Weights of a small transformer language model: biases.
Each number is 128 + 32 x the weight over the matrix's rms, rounded and kept within 0 to 255. Layers, rows and columns count from 0.

# layer 5 MLP down, 160x512, rms 0.0671, rows 0-24, columns 0-127
[[147 128 156 149 139 113  86  87 125 101 114 115 143 132 143 101 171 138 141 121  89 189 200 143 127 185 151 114 182 114 118 175 160 128 117 129 183 134 130 162 109 104  81  90  98 111 131 161 153 180  76 166 133  82 106 149 142 152 127 165 100 137 103 169 161  73 145 126 120 172 140 180 129 102 166  62 120  85 173 109 137 167 124 176  88 139 145 160 150 116 129 108 135  44 181 154 111 100 188 133 110 151 174 142  90  88 121 151 129 167 164 117 144 156 166 172 112 130 130 138 192  75 100 181 123  98 171  99]
 [142 129 156 107  95 151 130 118 133 139 113 221 146 140 128 124 185 136 155 149 107 156  99 188 145  99 131 137  87 124 126 170 149 125 110 145 134 173 118 118 152 136 140 149 104 162 114 123 207 134 159  89 103 164 128 137  96 102 174 153  91 138 149 156 129 119 176 213  83  97 142 143 151 114 123 234 121 139 112 165 185 123 137 118 118 111 104 152 136 137 100 162 184  80 140 140 123  91 127 131 146 106 134 134 146 162 150 141  96 123 122 120 109 163 150 129 128  98 110 165 195 165 164 137 118 203 151 138]
 [127 103 109 120 112  75  90 157 115 119 121  84 121 137 142 119  53  74 115  98  78 165 121 144  85  75  92 152 175 185 150 131  78 117 149  39  84 120 187 102 101  70  96 153 101 156 182 148 111  96  76  86 115  55  75  91 128 127 157 113 119 131 151 137  64 105  62  99 129 110 110 117 122 101 119 137 130  87 140 168 134 159 107  90 139 136 159 149 147 128 175 127 107 145 165  78 123 166  62  63 177 160 108 126 110 127 119 131 166 122 149 127  75 165 195 105  91 109 110 138 128 153 123 100 163 126 128  83]
 [156  78 132 158 126 129  58 127  70 131 145  85  74  75 109  97 155  87 131  98 124  95 121  79 154 178 117 115  95 140 108 116 139 141 139  89 113 116  72 165 113 130 138 123 108 126 131 102 132 119 134 125  71 150 125 164 101 108 124 126 195 149 136 104 136 105  87 124 135 123  97 123 134  96 147  42 123 115 157 152  86 152  81 104 178 109 126 121 130  93 130 171 142  88 181 173 133 111 160 118  82 127 135 104 128  98 165  76 135  91  94 115 124 138 142  96 119 143 111 108  93 133 131 146 112 121 116 151]
 [108 162  86 118 111 149 111 123 124 156 129 133 144 146 129 147 147 144 152 142 131 192 103 156 129 107 122 126 103 134 117 137 107  83 147 135 150 136 180 166  96 148 107 166 151 147 161 145 133 116 129 110 129 183  79 125 117 147 108  79 149 108 185 166 111 156 138 128 136 107 118 159 100 132 126 138 123 116 117 122 143 124 103 146 121 161 144 160 112 120 129 153 153 144 119  54 130 121 101 180 117 115 130  75 133 122 119 138 146 147 130 141 161 130 155  74 147 157 115 137 118 131  96 166  92 151 120 149]
 [117  94 127 114 122 116  95 177 117 130 157 151  93 161 134 146  68 133  98 132 119 172 105 133 185 137 121 102 143  36 153 100 177 104 117 167  96 129 199 131 153 160  97 130 112 106  96 134 125 134  84 130 123 147 160 160 125 139 217 146  99 104 103 164 148 160  96 130 119 131 170 132  94 118 144  40  86 121 132  63 153  63 142 105 100 166 159 195 176 114 134  74 138  89 118  99 133 120 103 152 191 152 115 162 187 166 172  93 135 188 144 104 144 107 127 112 163 142 107 135 114 180 168  99 149 134 154 159]
 [137 156  94 135 137 130 141 138 167 126 173 168 204 155 117 161 153 116 172  77 186 163 133 180 142 195 200 173  98 136 121 154 148  95 111 175 125 124 170 156  87 107 170 126 141 112 120 111 131 157 109 176 129 134 145 167 151 146 117  93 129 114 120 181 103 119 115 106 107 188 156 167 124 156 130 146 127 122 126 122 179 139 116  90 119 159 178 162 142 109 176 148 131 140  75 125 144 180 144 164 192 148 143 209 192 163 188 110 154 178 138 171 143 134 111 101 185 137 182 158 136 162 143 131 168 147 107 140]
 [160 152 175 123 115 131  67 138  98 128  98 105  98 102 153 125 150 110 113  76 102 127 185 102 106 114  78 110  99 175 105  95  97 140 108  95 143 123  97 164 160 131  69 110 146 133 160 101  90 142  92 193 107 127 114 106  81  97 132 148 154 182  82 155 126 123  78 127 189 125 114  82 147 162  94 116 158 171 103 119 102 177 114 121 159 132 145 151 125 146 127 142 132 155 131 184 187 115  79 170 126 127 143  89 139 126  84  80  83  82 118 154 119 139 145 143  88 137 161 129 169 178 150  73 128 164 150 142]
 [ 95 110 150 122 159 132 138 109 118 145  96 132 142 161  96 109 105 140  79 153 101 135 129 140 117 101 114 155 116 110 116  85 143  70  87 127 162 121  85 116 146  96 125 151 144  82 111 177 165 139 147 156 174 158 193 175 106 130 112 133 165 116  63 151  54  66  97 133 123  81 104 147 123 129 116 122 161 168  77 133 134 121  59  50 127 163 147 130 149 120 104  90  68 149  97 176 127 131  34 110 125  85 128 131  74 109  90 130 146 131 114 141 182 131 102 177 112 129 117 109 125  71 139 118 122 175 121 171]
 [124  69 130 121 119  81 114 164  75 124 157  70 111 163 136  82 139  98 117 147  94  67 185  81 116 142  72 146 114 124 108 152 159 131  87 110 160 131 110 140 159 128 112 171 114  66  96  88 187 106 110 135 121 131 126 161 136  94 178 158  27 164  98  27 126  63 102 124  95 147 104 122  99  74  91  88  91 128 118 143 118 164 124 150 144 144  90 127 143  94 147 127 147 134 125 130 142 130 164 124  93  91  53  81  54 135  53 121  87  99 131 116 133 131 139 158 134 100 187 134  99  99 153 109 109 140 110 201]
 [192 112 113 126 114 103 157 104 168 130  73 167 140 123 103  96 122 116 123 140 101 106 111  60 131 114 104 106 120 131 103 184 114 120 120 148 140  64 128 117 181 112 161 168  85 107 127  74 142 127 108  97 142 100  57 189 145 110 153 165  80 159 126  97 135 116 178  82 122 155 170 157 112  96 147  94 149 120  59 150 108 165 154 148 117 132 145  87 125 161 120 173 132 160 137 116  94 159 162 121 138 148  87 141  95 124 154 180 128 131  86 122 161 149 114 176  92 186 171 151 176 123 145  94  94 133 115 177]
 [152  81 125  78 120 165 134 120  64  99 161  65 121  74 120  87 125 154 131 125 162 158 160  91 155 131 105 113 127  91 135 113 195 179 127 135 117  75 121 105 158 113 162 157 143 106 103 140 103 144 154  99 149  97 127 152  84 145 115 172 138 159 137  88  76 124 140  74 166 131 149 109 137 162 170 147 178 125 104 123 135 128 141 151 154  79 135 100 146 115 125 163 157  94 168 168 130  86 111 167 102 140 135 159 158 146 115 144 113 122  91 150 121 124 165 156 108 155 167 114 137 111 118 105 104 117 163 135]
 [ 96 112 111 138  91  86 150 160 173 177 120 140 114 121  86 132 111 137 103 168 132   0 116 137 157 117 172 130  76 141 112 150 159 156 104  94 164  69 113 157 152 139 134 122 137 145 146 116 129 109 121 143  89  86  78 179 121  87 152 153 133 139 133 115 127  91 151 161 122 132 163 134 170 128  94 208 105 115 125 152 172  99 205 142 117  90  84  68 135 168 146 119  92 134 137 105  92 106  82  81 172 101 153 119 106 147 170 176  98 133 132 122 146 196 126 128 145  91 181  98 126 103 160 153 114 146 108  53]
 [104  97 110 121 126 149  92 155 122 138 161 174 176 105 119 107 101 163 122  72 141 173 151 133 145 128 121  88 156 133 142 106 140 120 153 146 147 138 125 157 116 110  99 149 123 130 145 118 126 130 130 116 125 129 142 111 149 165  58 101 153 104 140 154 164  91 153 138 102 153 128 140 116 169 193  57 148 128 125 105  73  89 100 190 141 128 157 147  76 132 140  79 115  98 148 140 131 173 116 170 124  78 125 164 159 108 150 179 139 190 142  98 198 143 103 162 130 175 105 123 100 108 117 157 125 146 121 120]
 [107 143 119 144 124 172 170 124 133 100 119 118 112  87 126 161 150 139 153 165 180 129  49 116 135 151 105 151 174  99 132 148 138 121 123 124 185 129 141  78 133 125 119  83 132 138 178 140 162 109 126 113  89  68 154  93 142 178 144 116 103 108 153 101 164 142 110 149  83 127  88 116 123 165 126 121 103 151 110 132  92 159 143 162 130 136 155 143 101 126 130 100 136  51 139 128 123  93 182 185 130 111 146  79 128 132 122 128  88 152 166 115 121  95 104  91 132 146 136 125 144 108 129 142 193 100 133 131]
 [101 141  69 132 118 108 133  96  71  99  86 118 171 117 144 129 147 109 139 122 149 100 126  82 124 149 152 153 110 132 114 157 111 134 177 166  79 161 132 157  99 112 127 165 119  84 170 141 159 120 121 160 141 106  84 143 110 144 148  90 115 108 147 107 158 150 112 149  78 164 179 129  32 154 207 115 103 152 151 154 151 113 130 155 118 192 105 190 145 120 105 169 127 128 151 192 150 107 160 166 129 190 161 155 110 154 107 117 119 137  38 120 144 114 112 108 134 198 126 143  87 166 123 115 164  63 129 132]
 [109 153 157 159 132 141  63 128 103  69 159 103 120 122  97  76  96 125 104 134 106  75  91 149 158  85 123 142 134 112 126  94 169 125 134  87 163 102 132 127 118 134 125 134 140 118 155  64 110 116 155  50 120 137  91 142  85 153 150 107 160 131 140  55 142 129 134 137 138  55 165  53  90 150 147 168 137 106 134 113  76 129 144 151 180 131 132 157 125 153 111 129 154 128 185 137 150 115 158 103 109  54 112 109  74 157 166 118  89 122  56 182 173 122 137 104  74 137  95 131  80 127  79 106  94 114  62 143]
 [106 135 176 179 129 133  93 141 160 167 145 164 128 103 104 116  91 142 152 158 152 108 102 102 125 187 158 100 111 129 151 133 132 135 110  96  83 165 129 111  78 137 165  95 108 175 123 103  86 146 135 126 139 116  79 159 138  93 203 111 146 125 125 120 108  93 138 106 108 126 104 115 140 117 143  89 128  92  72 108 131  85  58  97 127 182 122  95 135 174 126 131  95  92 151 159  96 156 122 155 143  84 110 164 113 134  95 111 159 155 144  99 129  95 134 145 132 164 112 142  81 118 171 192 167  95 135 144]
 [123 135 162 116  81  94  87 124  98 158  78 107 125 111 123  98 163 126 154 113  43 113  99 108 154  87 121  95 133 127  93 147  93 116 183 107  93  97 103 180  79 135 117  96  98 124 135  87 145 129 135  99  82 129 142 159  59 156 123  89 111 120 129  73 160  96  62 103 136 113 166 158 134  92 161  83 136 166 176  57 156 134  90 116 157  93  95 109 118 114 149 136 130 116  94 151 108 146 115 128  44 111  64  76 123  87 116 120 116 150  44 155  98 125 149  88 134 162  98 167 134 117 138  83 166 107 142 162]
 [116  40 164 193 125 115  89 147  85 130  88 140 128 137 145 138 142 140 100 128 137 172 113  53 160 156 122 109  90  95  92 106 125 174 143 155 108 117 133 145 179 125 113 155 138 174 154 120 156  84 137 147  94 113 108 158 136  83 112 150 163 137 142 126 114 136  92 117 114 114 121  87 140 114 118 154 140  92 141 111 111 212 106 115  97 106 138 130 110  96 130 132  63 121 135 140 135  89 107 116 120 120  83 104 147 142  83  94  99 158 122 150 161 153 103  83 138 166 104 187 137  56 101 120  89  95 117  94]
 [105 148  88 140 114 168 155 133 112 117 165 137 105 144  85  88 173 119 128 133 109  82 113  54 167 122 133 108 187 143 148  91 179 111 144 104 131 122  95 102 110 115 124  99 120 125 123  82 202  92  76 106  87  93 176 189 112  53 130 153  71 125  97 115 153 105  79 171 141 154 154 163 162  83 129 160 126 146 142 143 132 149 167 173 157 160  95 102 137 116 116  83 191 135 151 160 103  95 102 106  80 156 140 139  69 109  81 169  90  62 147 104  83 163 105 116  91 170 122  99 131  98  92 136  96 141 133 144]
 [134 139 149 127 103 164 170  86 126  98 142  90 108  84  79 121 102 107  97  82  99 148 110  59 135  82 120  69 130 104 168 156  91  97 140  86 136 119 108 118 165 101 154 123 137 118  77  89 154 122 129 112 111 105 141 157 119 126 193 154 131 145 100  95 119 114 139 165 168 162 108 136 105  99 160 168 167 158 140 161 171 108 155 146  77  56 141 109 106 125  91 102 118 104 105  59 132 117 123  77 131 119 150 139 101 120  89 152 117 145  72  95  98 121 142 114 111 147 116  87 165 116 132 109 147 112 168 122]
 [129 103 152 107  92 172 127 105  41  99  23 135 136  71  93  99  62 152  67 183 102 103  95 139  91  90  87 115 116 106 101  33 147 104 107  77 160  41 153 102 114 164 141 113 138 134 114 131 156  66 190 107  63 138 192  67 114 114 103 143 133 117  86 125 122 131 144  84 180 123  67 109 132 145  72 156 149 132 132 164  99 159 155 109 146  73 123  81 165 119 114 148 125 110 138 153 138  54 123 164  39 118 154 109 113 131 116 132 122 116 186 142 100 135 131 150 138 110 111  89 116 124  92 125 104 130  50  90]
 [180 143 173 104 154 129 153 119 142 117 110  93 154 159 150 142 141 117 116 107 142  86 127  78 144 150 133  82 133 114 154 163 101 165 149 121  38 140 108 175 137 119 111 129 107 122 128 104 166 149 104 114 172 137 158 146 120 182 114 104 118 181 126 113 148  90 126  89 126 129 138 122 137 101 113  80 106 126 158 149 131  32  77 195 157 140 126 101 110 116 115 141 137 122 157 140 112 128 166  99  82 141 121 115 160  93 100 141  97 104  75 117 154 162 145 107 142 144 112  98 103 105 143  76 143 125 139 156]
 [222 129 100 175  92  85 181  84 189 177  89 127  95 109 176 162 148 108 154 129 152 110  91 146  93 187 179 146 107 128 150 125 155 124 145 130 136 144 138  96 155  80 120 161 128 194 104 133 138 137 103 111 163  82  60 197 146  79  73  86 134 132 164 185  67 103 170  36 115 158 159 120 100 131 102  69 121 112 167 146 131  88 119  84 127 170 100 164 122 147 103 120 108 116  89 185 125 137 154 153 135 113  97 130  87  85 127 105 152 110 130 116 180 189  82 111 137 103 139 163 122 121 135 131 126 155  66 105]]